{
  "num_hidden_layers": 25,
  "hidden_size": 192,
  "num_attention_heads": 3,
  "num_key_value_heads": 1,
  "head_dim": 64,
  "intermediate_size": 384,
  "vocab_size": 2432,
  "hidden_act": "swiglu",
  "norm": "rmsnorm",
  "norm_place": "pre",
  "norm_eps": 1e-06,
  "positions": "rope",
  "rope_theta": 100000.0,
  "rope_fraction": 1.0,
  "qk_norm": true,
  "attn_scale": 0.125,
  "bias": "none",
  "tie_word_embeddings": false,
  "parallel_block": false,
  "init": "orth",
  "init_std_qkv": 0.0241,
  "init_std_o": 0.0,
  "init_std_up": 0.0241,
  "init_std_down": 0.0,
  "optimizer": "muon_variant",
  "learning_rate": 0.00834,
  "lr_mult_o": 4.0,
  "lr_mult_down": 1.5,
  "beta1": 0.93,
  "lr_head": 0.00612,
  "warmup_steps": 62,
  "schedule": "wsd",
  "decay_fraction": 0.762,
  "decay_shape": "linear",
  "final_lr_fraction": 0.1,
  "batch_tokens": 16384,
  "max_seq_len": 1024,
  "doc_mask": true,
  "train_tokens": 128900000,
  "max_steps": 7868,
  "dataset": "wikipedia_en"
}
Each number is 500 + 50 x the weight over its row's rms, rounded and kept within 0 to 999. Layers, rows and columns count from 0. Numbers have three digits each. The size before them is the row's rms in percent of the matrix's.

# layer 7 MLP up, 384x192, rms 0.129, rows 103-151, columns 0-95
091:500544510500540539580430330529547442550435432465512452405380492519590474466445489501529522505462490481415600552521588503458481483546498476442542529495612489568540494518482497567514583558519476529551547524523503421527451559517404584539498451489511447594492419502530542514443420503486477434
115:465476503427466497582416464374486506606511518534551576497535516548471542473499480529617475467515491540433529437478398585562458444493478540528421426540427471557436449518549472588481440558479537472554533536501601527366519425511508493511590575414518579497448448421556459493494528480493561570
079:518545495464539577542471399489483475439489544552376476451431430579529546471566451462543396517504547536446549558484480536464461515575555461497616582499500520559490530482488523551487500499530502544576544478480460519478497560491597502531475543464506460580485516522469494573449450591494500491
106:485535476537483507549539443463455510514559441514529433481579477504482513572599390561663486499504547618439529510433457502481486553460519525430507498500494524511529475527414488495531472505420456473565482485534493470498511491497387577508530493447512490495464489490496572564599495448532447486
091:467471495517424452508535536534530559643545528509459408561435424409372497495587412495442486464552498504467544535459420454535488561555463545483504522584555514421533459511460477474588474542510522484503558475441498477466533544536525413549516537477484403486502551584406515507467468458535515530
108:492552475474540565532443531575526483486515358451507427488428526474501425512487565436492515554493452561491499524508526457545486540550593522595516436453501490613539528368424479439506472426530448456496452437571490523575565441609485480499539521518461495525441505512502557569485448523519566511
097:473529412484564429488547561442406522621529521534530493449542535490410565451426447613436478567536471455520498499577516468491456552377447535529506529415523563555603409488476592541486526503515497457555505511488532556484523554577472514485551539516488520499486497472484451539560392531519521541
072:265436537492603422545462483476521652518507461500433525482512463455440499478476516531508526516452430487606495578521511497490467532492563457498497576437477552489539546591502527471515491488471475545465464477498538515498517465514521522573563495550421535530531556493511417467444469415469466569
087:446501579481561458528582474508493515508498538439518556441555410431438526535491429498469533560507450465497506484453479515492491508428444521564505470467457504520541489479447536574460467548533434487474534536523367386510368508546530414501462595458487476542476480444491460439525446470539478500
096:468498500554517626557475437467471564428516489524490449435523487508500503476501533597572520595532418541533415467468531513466453546527486519547474515420429493494561524498496409493401467567473489407508454475475547489485518454437459474523475590408547567560517393454549398542515528443554533520
101:468515549489507440477495479493542461474460504486481570505461483533444466481589431473537554484516538458348411509470554532527522449462522554479493442569599453443428575504446448502534354632486602445502527452529497458556364456514534479515479542494479466477552446388482550468500573504515544469
120:471477493470551507443469508477440540446489432464546475407504513549413444500504458471593501551451619448518510537531577590509614495420583476504530571489520499518600523516513478554487485502475429491445550430506444477455531551491465533416474459489432556504481473494519565510557495489489420474
091:550434448373470500554439485535479531537600412470426486501358496574471487502531538505580532502484462557519545509602494541555522454536526460427454481535524472524460453513569532527524560497486472572543491493598515512512512554523561520470545449521569553496484535457506442542544478520564497488
112:598489520432448469511507508536479470398605552494414471478533524508565571502367518426489483483470478483532405497451488446480521600496541561559461482561526465527469519474533533518432512453510468445428557523503429518494535528524568587503556418558459642422562582563485432542520563457626455476
097:401515410521461472560493436574513470552472575495447530446495490442510448470464514537618460616489431575509616488522461524506485485475536498478574563534511561522478511359566555642473444567508553513545486481482531432479578588538445627639476522511462507465540437489515527584520541482442578476
082:472503593497398471493501451508531512563465509496392465503522469524444541437388514526528316490518572595521449499358533505504601493481447511566454516576553449525405479447601534557483573512544472563553451473510525558502469531511536523489478487558526562484512445467518488489484514546576560576
107:585433574551540483554474519510531468522589461563445440475626548521516489407470460531504519538578498426489500506445548510431536471505532400469518494495590521539439481433577458516451421561605468528501508477535527490563552556531403577452585455473452556409391502515570552519452524593474476575
090:525454507543501432493523511532421529515541483467488446526526459478468455559445490414537451380459476454563371491563476603467490495479479566498497473495402483523543567502546490509483523396544525529465531520446567591386564543487436519491558433396564499468562526588475474551512451514457543550
109:507525452569421572484445508630441544510452463466544440614476508488532549537461451400489546505378456506519573532520528461455593538585429507551510566516559449581547515591469475526546526512610485581529495418501432465544459472558503424524529538450551438485537469551481450542589578540518495489
108:581526488504403481458498508392513527512537641516478415465543507579502500465494442542430483417469469625457549499499425563519430503468444481451551463522472515489461522493578491511502500462555495513491551582486400472411415407454505481575539571614491546511518495557525481579605524503479454525
116:537453472531473539595473443479445504443459522581514479392503527493547508454430521542640559524466434487577564476508477565456481539524452580583535536462426507446532441371563542540558551480424568441506498457500543535543524547419474589557509482529472496491429497545473411498540428555464452483
107:511460468434552476535496480501559494442412456581434495456548472511502455458462459440474518511429463501494519489441476505519630489542616536474582436544532462491513476488539561560526480466599546470543472356516446498552593370480552498485548458486521432472498551570468512439604534570569507567
092:470478649579527503531516442489515467577580478464516451552567461490445543438436514478454503395518483503405471490509475490480533427439505496424446434544532447405453462480534415503434541459413465532515461476542516414578536423490481544549545457549641523486432460448583579576569541499480456491
110:525484488450533639537407467503546496533387571443551419486389540474547471530576484484528542574550443511467516526437497536449471513556456599444470435519567488472528505483519439448459531484556442485405466450497496471455517595505482516497461534467513540553426531536483425535615425582492442481
103:524525512427516597501525462490485495486544528520500525525549533551455552419386494547560535413538546562447555568557520569576490457435406433574575576515467582462472501457565557506499484491551454473469470490527465499396404522540440530509530492540467623399482507436542506496548585568425470446
102:426481542550471547557477448574402575408465465510523466416527579453492419531458438507515528487593432505548474464482475448565541443535507405436578580408483541426527559510570456447510487514538520574484445473492467463589459452548553512574544563492481527451502567427486485517393458461510348510
083:523534499479428543596479518485492566449543527444417480522540462387431442474551499458448366399471553490525561578651484448365485488512456452567499527511538569459441464508476525587441591418536429523486401501539502504581495573452456556419479540438536505535496462529473519547524486524509496500
107:535489473471511451473389524463526519413501444417474470548471438574542509541454513517561402452494496539520538529438543503595511448423398481592490485455489571384412492437460579517540586496475516500552447471444502538485435501396528498532494585474471567525459476487392575550476487457434518439
114:456494492494393640548552483534584581434511573542419361440570483472576542531530467587511512480471539601484516482476452504455478505521486524544499442454404464516387398467554523560458527505500493497434497491525531494448528507498490501532467506427539601482498396462514510493543476538548503501
097:509572477582543526515535468513462505581491577450423486476545519498529548539473504498562494445468509530455557463513552539426567479540516516548401518570492556558442542456502496451449462559554465441470491522450477454522502431449424466546518360497421556524421457583559518531535589430469590489
096:468567536601391556505493534470566432513461522553540480444454451530490495472591395476397573534588488415532544503517413506524486581533503500550532528445504480477480503519458563450534536582550538552467437387479454470505474550549533467463412602503465536528451547518504471453511492472550470540
092:489426469489574518446484585428525540457550645528506524456475457535496477464513432394530519461578645436520492554475489515594468514596396574530502443546482479390483530551456517445513487572487596528528506489457520569517566543524472462494496482504538488389463562509488476427457460538470492485
100:460512548493599606450538488580438484514461510514391560367592554539560562524643545555563433432481500534498478500469462554554494561485520532515539433458462550452491498552557526454529438523445471517452537588577501501539636538546452445556450433395541502525505581593517500397555410506531525401
094:507496492458584491654449472488543465510509549419496462444575491511484490499479498527464428490501467524458511494522472515543534472575476496449491574531533445423404352421574568552477500455459456423509453521534519462459548558418499535465553490470494491558491443444569371553466452519494534442
093:431488606458569398571473490487545527503484501483475606512492462518520510509615536506501426406548461460505529482471494530498574483488528522467488458516474534544580563488496474517534477393553483457407497574492509452528512431393407488502480508499480494547424509416508499535547423434445489417
100:446399495559495519604537485512579420429522508538409513474518496471594367511429553438481483492483596471507471531536567540447450458519524548493548514525556506572473467537471494550548441477421556462574436378492428471558510508580495434490477532555546409463470486477502547522416488433501450518
089:477551496482581604594463481515456519420530553494447478496559451536459488489459544450539545451524434502523500475453541511448529547566507557482543474384510500455450439544491517487531566464578456455574504457496463596499529507567489488463489506483564535467471523500554416429530452480571496475
088:448511618579575566482567516511446448529442491483507536462439500488488508467520518453432549413481461415405482523572535506499419471528594584526583443523588617435473545487479499496441431590473501504462346484462538502427436526513472483492451485510461498447549476505467524548505521564449406495
110:528509583556577510451458525521518588542465496509517521484410448460481520553508617490533587474354444542480476497534419483437566582561467424551543530568535556464491484608388565469518561598407560484427508543471548498492536459519563498519486526417568417551412621555476451469512566503534507482
117:637422494441527426463480493388597573442469553510521587471556381554631597423539426545538440497574513480486583490504433479469460490472453568481517443533436510537502458467538560519512491451467478451476517581524563519472428494481434451518463472551491507556522484500523546484539563458457506531
107:579512475389384481494477466492596442508490576473545460475493529440426566401577491481524542512586449488440557454458464545480557460479509476442498394484466495458463443451430534393513501530525376519429473437500493482631486438475500448529495411455493494441568453534590507525546499546499631539
103:518540386475373549523461404465523456471515528558470595363492547527546522549382399518540490457475443525527507555516488512525530463495460490515484497543454490544491488505594493566448570517487495497554451599481520545535462484516488470508496504399473604563466552608491475439578447532412473501
085:483514470547575515583467492575443546538408483496582416594392551460458429539478556523470446575483456647432433499477454534485477494403591521540521503481558435563472527548390394428544491552399528498518558439470363549594479504482578519520456530447546537489545573471473462500436543483551388484
114:505517491508463484498504557482600533462482532532512487466468572529460498407538420561441423518529496577498416493553478482543548572507504475548533420597517454580561521484510486538459477477558460509407596473545480564513519531446550556508434481455404525448575554543447490536500540457538512512
110:498446526551567479570427570407580527589519592485437465420443523556447397577605496459515414522572464481609539401567518515520432525584492500498509457397526597515473555493582570492510473470481554460388453516529540511485495490467525531494469545474540449435527516481479400530522476495498473533
097:594512479481410505577457469502432482489550510455563577497426414562538503548465548445502552495413470512503555489499553561447434511408412517534531540502626536552457481421565480481486555494555527537520466429555396485512548479513477566441491506470415574489478427503601508501526474542482411447
107:408506490503513567511513599516517524482554499392485507529430468421508515469591552368498461507595516480466531483474595462458517481491475510554412512552432532438425588555508513543459497476568456576581459514590451567535539524514514455539431466502533532550586515433479475478548460561521511541
105:509563511414576459549510454392564385499580504525485626475504541495504579405451548477456490513534598604494484533502452544556459445527502531533489405499488515599470450483463512427546512446458545602487535432463439593512459479440392501462470444607471431473542557525455561461519481471520406577
098:560499518463502530560548441505522470531560543493489481490497510489478508477506515454483423490564435414540425527507504572532505500410470436515511604519509508508514405484455565555479504498466466574540445460545460519483554562466476444493551443572543448558427487469464474518481527544513460470
# layer 7 MLP down (transposed), 384x192, rms 0.124, rows 103-150, columns 0-95
093:475471472497468478466486476447541433474472446492481506517448436354596480506461498540520518511451478438459623525550482487461415550547535496508497502460548525559502433429415481515568598478467434515584501489475584487496520435548386528498485469446507515515432487519425493457552435602532548434
119:552414489534441506492456478452399554566478478572491474462449504520554538489478566426444491524473493500497510544526407511539464558545393537459464473527358529480458454568486514512551501570572481568478512569488628474470454486503448556511506530490488525513461530427553431510476553442531563507
083:480511432499450429539471571497465543522437574531594421512558517481479354536484512452429645463531549463551522526505506450446451535492398612502541523588466497503438479454444475555443445476510479428516453513530558483477499513583390450472493499492566554494517565570551495414580548494459471543
104:479492472502482465528496561502516441481526500420489529429478464574472494548467523545471548445453504469379524410498454520532610523474488492462497558496544563480528454469561401552524498472529502576468497516471471560579430517500433541624495488460386433486458476483480513476497412491517486459
085:515455537519521567556509410484524514605483522475566438570478563440444542577537374492504524416479458520417585473510514454518452515450438537471545482560483400463535509452493405473493508501546500507508509362504545446497496458451491492373493608528399460462437451476457544465520512520511522497
100:511438480517501466486431504514475518512546448423478534530477565541492453473503471615488591435575480516547508492453512532559545445523549509495493495462536534472596548412450445391626455455526515443420479490503430580497514423526414506510484480548482466580515550480414550510389458554426492518
112:493561474546582561516485472547440586530486487469496354402480439523452477455473403529448458557517551513538465503443464510556461544413541574467485501462524507527532365517463599519445491535468473407520473471477579559519522492517543554482481502580527541495530510510451491485619507573538480540
074:497567451531457543472459445582438544461485527410468449443586504537523506576520516506441522459534461457505516442633521501476568505459522537587502427444470556503537539433475546486502432551452519437503438479408522588593467622442594449470474478580573426507455521480460468534526473546541555453
091:483519570470476459500541533467500454478511540526408585469517440469433416491513517484481496464530451424419462478532506482475453553437497559500447474501566505556550489504418519578433412637425473464448531485482440517471565581516481537520540587521486526461587447393522469548507456566427415544
101:533509501542501597454532504545488516559457540491513480442523458578514533524404497519463397422464445392441570541516501510535510494529428529536502502436465472558551458530474513499556644580416468520495563520508503485594517457506488462533469496457481536451451470516493559520561436509460628492
107:590546576504442521550541401554433523446548426556469389481522505486451560596490476487537527517476460490507530588444551547462416470404561524494529506480541557495445498535475574534549459483540463462486533540605464375592435497475498519508555523470532522489474486414568477559458492442579631462
119:472423477521520518542521456574467511322446371461525497506516448498566543552532583525449491535470478461527485502569610506500482474459490495483505463498552434468508558450523501422496404479523518544431556465493462630419549439467442429497561421479534443445531598510452559498662634569498466529
092:490566519428434549473543477540541509417535525519548400513531524474467519550527482445487535426496488556435539558493491412563491461524606546507524492557496567534477508513497558538511535541479535489534496480464511405514382548554407612506610468513585395378458525406548598540480463450535504490
109:622499543470492502478536468491531521448585508475444480464442552514498467531525509450552439509461550419565364509383547529502589532525554454528484473469541474445455531582414524522371462473513489396463602568489479497509530525562648589512553463540469587474492543550462505479539452497567456462
097:464556500561527472435523540495574575497494396518553504514442477605592499528571437417473453434566474448458487505470494518513492516586555475465476427519367424516499487579426407415489617417478543524498520505514519531533420548419476466461496528529514450455443529476503406444447584443556549463
084:596493551396473481514532523475544488466536426393562466550582557506476517429556557478512431477587518460498540527491453449417440573554503487562488512460538472494478424428437500496482551507561393495519471470482502599490509475471491440560547512552449485544424479525571542485517583514490531529
110:537490519543601577552552553541503556511563423486424479541589542502494520524427457511481520530593480449538575487421534493442508455508518484540544513464539430470463496471577515519511414543549495565478536483502554412522457517508478614523615475503471558430488583526508493433419547532520499570
083:569449488444487561421551594517482384529465484509563469486539442521502402505608497497470478453556577435565487446495487513451469432549477550498543554553537487576557415509589475448527486508498448519518530556493491454455471487495573462496546501469555488507425521535452431542578474614504489513
103:588639480520495446543462577578442538546510438481538488608565487423448532584453434559514519508452484471494485530498552509516470536513539549569486568496534528517480437504481463576515491501560469560482534453446500481552526542536522463424512585489448488460438491541466518560563517525429441551
110:465518544529517492536553441498494347540451559448439496515421577520604511445439513532505417567376540478545554480588557466444567426531512453526491478602627516494543525514465474538542437402469513523503551528506467599485598583490443436526464456475555453541459532559621507476553543488531562422
117:436418505520522509491546518537515403499394495514438475457554479504509558525545520504610426539503466518408531548473415575518572444496543575508516444536517554542438466496496460468516559413421503462527520563459488532503495450456442558457463518557483509495389567540497508530473599431520474463
107:446483459526509479442579516528516475447465482502483439456492394531586540458502509524499532528448446582502429542473385511501570611617590577438463565499558492468612486480585534515538484464506501537564399513582538528501519425472463452509562464488519515486542550496413487505529566546463541500
092:551433522534509551536440493580524518529525502538501426496515467542514586499522377427445555489581454545574517529371457401480591469532511505471555457511471558464512520530424398455466488560482474489551557544515587451557559485549532434510471454403501475486503496409482546561492495419551475495
101:580416601444475532488523621481480542515507515473500491437464470539469457558468411452460517499448400503575504521459518613438506466581512456493512413446431543498350544527468428464528540459517510480388530517526415453571477456529601532396507436425452451474509534481497575432529573474490443511
109:361515480482484575504472463522413492513553419558377500586552465521507495385393545464493530510487555525476499497484569562532519428399422473531478564473501523521482539519466534536462576453588487478505415418491537437478412484516500476511489575473540526600450505475452553594450453499493545461
101:470517421497512469517529530497464514442487507517513528538456516479522579540515448568544423485572493467433433529402457542504548516508402513510485609449437486438450529460446498493523580483419436544492469522502420661601479412464514564551414449501463524500521413438532502522504469525508512400
080:502482447521553604507393491548547489449477545460425457367491520472484481580524505451478590468562448507525492530502426464649520503470454492556487487432516506479519553538482480480522526499454466494462485522455538601445465431541520431551448442575536484511493485516547416533487462544483465490
103:488553525455470598443519487570428572462460478415461461561494484508551551440492500461532474547506503532467505432451485440446553499548423481572608562452489497457563534495521528491500512525470573522439483575578562440390364419437560449478508529544426532506517450503489504445516477460371606539
118:577458502451522496515514495487474501603543431497416389437516509486524496585403485501445574462456510527449571458422462488391540610472499559505471412477508517478544451586559493502587487463486519516570498503458486480432553549444466447550468494552638519551456408531597454472516378472465476519
099:597464561449529626469538506525466476476501424459460489468600520502517523472478471470480452460505547471574544571516571533514480489461449547489587376545609479582550391531398464481484497452550512396491498584459442507504465521491542464476489531578635485474510472434504486526502493515463443518
098:501365422505551415515552451502477560573473477435533496525483645473470551423560565498501478524360502520502438469490471501508481443539557499453443482484492567509460422540528447613505485436498410490509624518546544472519544496468592506567552435565618468521517439487575535517458469574511494530
090:489549572503576439452482497469519529541516478495536496462470542469562466532514501508518579527484478442537468517494462490496516531487523614517482510459444510497463479412539515548495390554487501468483560491487493571503499531489531442488449458571537476605514449500518553554574454487498555539
104:538557542428518521430598486545474516462519475529540552436430543505579499503461514536516549500493525442480573502471515462469429592522535490449515540498469534359477574560525409485476482550519465418495515534510524553514542417508502493444421510461484537504551546639542533484522428431474494437
090:360554515610536467522547437497563487440544404437465562610443502488524469589577449504430590528474487537530409499514516489561465379466538515498531521495451433435579425467445463534580578505500528523531507452569589620459456463608472523514563539533494462544499520508464497593511503491406515508
091:523485488500547437478493524369567509478519477483453589447473459541603496491498569488479446494497511482449525460458532529504465478484481470536481441456504510368532543418485434588530554439478476528516464455475529453473482510488472475556589455426594602566517551480515523583510471475490530473
106:520514461500429475569477516470557488427495496463502494461529520474571559455543520502431458550506515515527468565511503506524559457451468499517556594445527517449433435510484562431570585509421486408439430558559468509464488452422491607438493449487577579542465555616480529412438540461416500478
089:492559456463458604376521436523500521458547505507500550383527450460559520375506419528525419514519507486493516527584465568511399513546536466496540582552395483495448520426472398491497599494552588445516517501474470393512443398497511486522455523467497490524524517446514421472567500464483559476
093:418519510509453599476514434424468574419418495512508570372556496391479447480524570482496500525408446427452461576605560388499487494501530468434525543534552546429476576554516529411451469499504556415539416541433533513398448529468509538499534495450533580445573483409532495504459543572523488504
104:517536529491607431447504551448473525610436520493568544543506455513454491569544559480563559538404504512493449482499412494513532616494541424485556550510459523564488465635439443557506576545416579510465546494564534544481542563558521508540561513505513366462463538535513415517543501487514482503
109:560501351520509456500605507537582426498506577592541559521570518534441528567515538503474456542541492465496491534409426441476496568486498558508544506453455452538627493446421429588562625518473576531470537460479501563591555481572534480506593483509510566532370508478524497457447439567410526466
110:530459502399581525498420439562543488516543472503467513437454445479513575421469481451410408503447528601439448477476494527526511527545485542511476512537574553477558448523508621464380538442535488484453461480487459570505544473579482476511587458378532479456637522459603562513570477524454464511
099:510546522509418553523441472523421535344421464514556546474478501490529499623476553519485473464411446512465507566492507511454412490585427519359477488537500472495535453450526519512512504487559555482503505502499583586549412488528417554536502522457519548599576562505476441436533553468557460510
091:477597518443427430577516457480447538464530560434528571454535406446526521623522555489487516449545446399487625536466501512415445460445500522416530570594486556433489611517557522497571517501613508490472469487500508526545408477501524509488548463498473537386584460507497459496409454510391511627
110:545524570469474554536514534472476514505528439462490515460509544434561546485485449518528439525495467457509632474529482526542473408461480527498508551482576429546464434484538510431409547510504567555498458514422465366447491423541525439445522492527515421568415498414524498437525512521453511554
107:456413558528616512542560494504553566552458502445426531494470463582482399463533417549465546477508444544559548472482509564536500490484409479493480520410573555544414511416501607452474512498459549388422492467527563529435414466493464503532508510472494475506565520597444514462441480511510424464
101:486460498441495546528516609590494405522479509438504485530489587473457527457546490489524599504561485442571497492420523488466522495467509558519525482450435373550520558458476528546450495505518506498539533520580458424569495570494503453524569493552565477539453485488469598430510579536530488634
106:425494421519453564496568564533474553463450450459456516509411496428509521407509495487559523499535441538534600601543565496404550552526509551500485518497526511569528499526474516484456539449583470537491470528524496648572572549471476559557478502528445464587534500476522472521515470421552532496
101:465455581544531560418468571562456465555423559545479505505494455509461513477427621405479444472510488480495573515577488432525460410461439479500524505454556490554488452545426444487488526540512491553540480506516599449455505466536520462449489418486505525499497512510515517525576517499460506557
# layer 7 MLP gate, 384x192, rms 0.129, rows 104-151, columns 0-95
118:487584467559449569501569548567506515442548509520385452464519498386489429532550515485438517492492459539540474490540634442368521568478587518407482549428505571494590510502443501488482566435513434524513429480493351518522479582527502535471418443509512463433562498525439458533469483560516498453
085:455546486462474583498484410533496420526473490546370501490453466581500547548580439506486433562490488585480485617501483516448494561515597455523577631492558548528540549469573553528540554570500481557528567452461468547500482577472515519529533574491604437546483560532508492609440473552521455485
108:498512484533517547533521460412461520536572448481514444513565428508539531565573430561563497462531516603456550518429475454471565557491548477435520487483529532500511481602447535522507497498391423438548464467544473526552530457446430555546495460520541496530517505531544531519552541437496496422
089:406555520524531602529447498571514529557436382508501458471467432400476450470609432489439491461494483565539487463456521395453546549547538537508427472500484450503434513461427521481483582561545450584486522486548519520469560518545467416495529493397488468522536535466551573424521551486545472469
109:510576510494576510522439514546589555471548378495561520461484567483426408532495577466509506550495459625513542537500527470464512582507548497614468495492538558619598565476472444422567474472544435495478458437486470466543551471564503464502527524473471494555430602542402573539465506562568525576
100:567435590510424523513497463505604474393542449442447545533530483560534475581580539432540556457517501534431511510509517564522459421627431467492521460554487475487472621510503383434504450505445541535417487517571449443499484473482513469542458483469515414504548558546501560480421523457499453477
077:583455514530433576473534446512488431530378490478533512423494532549489492465524480517414468404491514461434519447528418390507469521482513562492540517486473462381594452489450571472523488536483507627510471522481518453525431415468571520517522431472508507558538548432581468497508443467544508442
087:513423482381554478575433540554530573475479487506527420544475465494514506479517626491484506536487566455549443549438491541480490502560517482500567614533428429454609550483515503377488580485494536532516427527527541456466572628549518453505487373456434431502528570577450424505492396483528513618
099:510414457499567566539491412462502544452550486576480478460530433594477523466509487486626595594509473543548496472419503510473507514450475542437457519501490493485552529515537519495431403496518491450413398497422531398526531419486470508523438538435564587547471448439514435544490556393508529515
102:456477465504486518513482663488560542410423508436502568573479476487396427523553441488525538500477530482477493500490550520522543461446556568465510478558595486409413586506407430547412452533565550497581460455535437428595455486495510493472497546437520454530559503421476504536435520566416407418
124:554417499544445446508515616594559531358500511482533406427556525537447490523480435531581480467486538510484607509538580585492561504471505515500560566492556510558518483523586422553462488495475523451490535472397444462426512481514455461534500482501554570512499441544517572474570436442518476498
092:571541568537546495488413495461538600530414598496408422502565539456545474467554502455549424503453490503549463497560449526470457542537403604548505452461516428551525414491433553531518533496480459475520511594472396550389536476415496491430551489466490548499469443550383451501496434510511459517
105:609492542518475450476526485529491461428594552505434469453425489467582533493399513416436543524460447492590433497437470428563490611561570536532431430532548485549460594514496551497445508448491480383427535516495500454518488563525584530505513455535491584519606594545504511494526556484629464458
099:472531553449426618499411488551487484565465606441437486505501537402598450453478558496443477575494526531543454497590514436473500467483521372525532619489501594518484522407572488552437475555534545505578413494437430575511499505589457512473480478505489441477587494518528535519512474561489550514
084:443508540534380516444427511533508548578478487540467520570438466492600475374485554456521481504528574531523360527350545478555484524426493560579440526533542457563435551448583480526483549492513564492569456472585506512523493645503435539435565434563512541471479458443472532519472492539623472563
106:394542423516506509474507507476463482478401537419506525503386455446467517511518547468526495424431485609540506506587414508555490548453473593536485536494421486460553536579420546475533602392405566496488492565436439519431487447469594444533388545536574451564611514522472466472526486391509538418
086:497453487496498574525467528529505484409458403500514507514480508489462512577539418501526435530563517479537585507537471537593504460431535566490496431447540566525451504598467470467483501419442355498502464559453543566513528529564546527503408509420481474550477438499456453490498508467451476437
106:439474532562443527489409512565439508443485480464592518601416475453499497542360421402445551481489478540462501507514506512493494591618499520580421538537539502504517513517524483492476534525544485560435499460452474490544499538534568471453506477455418437458469559527533460540567532535407442541
108:426602504501480576539495515556467472482494432483499493480489400521462469484531503562574587478532514533566460475504584500497590469479587559516524502445490557628555474496495477516498529535513481472521491496582485542477580616510536617489517389478493530499470502508467557491420508577484568457
110:508549513522511429410604514583492491511489497483528540467494499513491444494543438402310468556540571550434459516485498461558509518490517453473378493614633558590533494555501469428523469591513429570563522530504479424486435523476486440456486458450463557599535455472492557472464512451557580494
105:446521431532536666483447485521425567456502481437493472500533493471554540462519523486577431543414469431535488489578462515474536484596472521435465580415448480449447509523459453489541392529439478507553489614469485483516455511492451494483514389513617572510474496498447462507435473449549466387
091:478485557484548615482497475524597446523441549478515541564457377443454534474549528473496465421510477489477532527486386503486522495507380526606562464538408546565583481460429544479495547468494483547436506548554454582525523563539484502616530520479559618458546476498462489442597549527529498498
103:471475521505536511448480597620489485506565497521464617518503463545493509524439454518544538405390565486532522553515527568523582454433546485572554493475523523631443497462502452512576574530427484526550536545560461492643484509475500586502493473549503513441483506475492552509419586492493416508
101:548520446564520463486508526511512525468537488515553517461489476484593474558622474505500525594439438522504475475455433462369516560534568618504475426506541455560518425516444390502563482483429562544517491494448499510621535476454545507507469507447552382606498529574471491497491463491564468528
102:526517522535561509542467503622445446477537422422553398478566486452501448573472482437485537515438478488511465442509448457565547533463473411446494510451489546438468591541508435509487489529447569560447420542529478483471491530657590475559528531479616604502519544542383511548478544503522524551
085:649456461485411552481549494552420571460397527505533505469500433576539487486500518470526453491465537528540453562546558428471478503456404502550606411503480503468472462483536523541471498473590487551618494469449531462469454489456493484411497539428452573437384528497478469544457443481425464486
107:467559516491396529541565580441476399573507544632572582433448550466528472482529434509606560453489495499468509463562499481494459552583577483420427494587440470576481541515418424467423471530581511460473561474561521460573530474532436502529511428477478431454570571473583481562501517552587506521
119:487472456495394644574542465523581562384535597506405424488554515512545517443599489530498506508442507592529511540468472505433519511493494488498509433494395451459424431483539566554527518481490553457474465467534612519426545495467506522500461495438476596459525408545535503589532450496514436498
099:474533573594435533499493485575445538506496436591427512451499429542503487508496507582512471487417431563548448457509509511543551522519570522536493502514446527525372478571514420576512435550514537539437486474439483431485388512493401539597529441457556612549480497444416455562504490439509528444
097:506488462465583502486479467508468516607493472513481542565545494427494482470513599502536408468479561552516399471503592523516565397476507531402517529554496548542464479520543527588475449475451472482458588591517533564458541493460503527556564405490507472441524444433505609528496559506491582481
090:426508491410472537488521561459569612544444587508473429464570447534437449521562518527579488437613592604475480451492601561544466514438479471422542421494511556446413470460543462546443537523607481525481527396436423496443492496546480576546512492502481563481586514518480500427456532482524466474
097:459490528500577608455491463565443469529497528502412542369607562515506577544604522532563406410482431578518455508490423553497459598454504512514507454412509529395487534531580508427502464554433472482507507590543492462508610521548420503550422445423523510555512584595514475427543392471522538389
091:498473523398528488497483512501432427531455556513503498443590591526479475475395503574555587572524534504451484479541619536407493584515503478532446505525622480554502531607582589479461452552509499451428523534567431607470515566468487504478501472559497484439532595515582590479486539514593493514
092:542515515432505549460498596540461470518525455472535386568496530387525436538395458450594498544436451547558386451577529516500488520529433478447425576451526487526543441541486453443455429564526513569472403433522540589416545552549568456416526489501473462507538503615524451476467558503470460587
100:586639460455507457388481500475461554536514500457588520516496522523470646468557483553489486520525398498503531455473440462528533573434482480503445503508423508493477520462562513457447619510538426527450519621466596564436480497357496573449524457463497568503563476573473477497574513517497520494
089:537508490489574420576513489497505548521480562545496471433483567604441543509407508581587468501508460481487595512468524576507519423433586564455545531430555527427479486494570597526420418469425433489554485442411460355487548500500568513542492539501432522457467472498615440594524495411473538565
087:451559551535467579472506545435498575440473478413530523416524501485483481519413472395461549564530457446369476489519473406511508502550489443438485487473480523358523478538529489401504438562557559575498345581439529560449520535563553505535436567485576551454565539566467407441502414533584454515
113:462527575500586472441497550536532584516444466477553478552410503456499526521514599461471593534379470531543416502516446533486531610535490412538531536549521481503554470616375557475539516623388553490486493529498489496550553493493605479501507540495607419539490574463462436487499635493445491522
121:594452513490470459453499480447571502454459497574563525425500372521617609449527365551533474500574507465510562506487421491489417498560508555481556499512417489489522446474528579516519472430460469478504508549524533551434428484497448452499507472524570509540532444501534523487590579487465548504
111:491506574541596427508567566454444425508524431497471513558507470588521503526475528425481443433469557483546542525461488494573468466482591472539579513544580555544559541520597489626494494519462509480552545573526531510387419483537558506480494564560517531563475557449390441529436531504499473490
102:546528476511469599472470531506604456463477587399441513539505564593528488470531558503443425453540491488543399485632502475524462516498486493610579477484478509475565491508451494475538483488399510529511431644510506494419485419497501490493513410500439513365530515588453571562511449535479510514
092:384631520560521464556481469437468514541519511456490552578513510600483527535598505535540533502595510518466549525483431496440518550469566484472508556516459505507518580543458519454558486528458501413467526548457516454478398554503529501568459535479517517391557532532444519578480611426456437432
103:495413502443399509479550416535409442505548441513503526465489508511540524569438505467463520462517495484570557519491467497549424394529556489484513551491467553519520426504510527414505495470549544534580426425518503501451527516535526477537537574531596496477438415491530509467475510589500486511
105:531523430492443487374543389586534454456480452498530482576521505430587602423429496494397648540423483593493459535469483496506553469416524542511550555546494500533480496475484462538519530590473519572571509465513460475504425493445514539465474496483557505619533460522513597465464554529460488459
100:465427504441536449438480499523414488518589484519450465629513502505578496585527468496515540492463552521530437569518500488625503603534564574514487619450542491465527504512479525565516548478423579463445460558475518496522467463515547394567515532438594455447501557503516487518488500537588546564
108:416492490483522575481538599542506560501532493469495464479490488408494513413598553354494485507618512481461532476443586484461501470507490548566446492530475532421442602550531481499465488484566504577512446474602473590507520590539484444497438444497541493522542540424483462457522447568613510570
103:436470539547511592495498558590440544549430402484494391472539493504422447593542439533517443483493459406507485497432515478422517470492534481533480522466501564409483463521587489542451465489537454474476486602507556462548429506555604476512515592347590534572459422487466524527490462455490535436
098:456490470544446396435451507548523540512435449499511508547442471453485463482487483491525597510443573641464534455534444482466492525578499508487475409489449474474494577493523389442507536501581506524440546565440595409491507441452529531500474454485515546503548544552500514539514403450542557559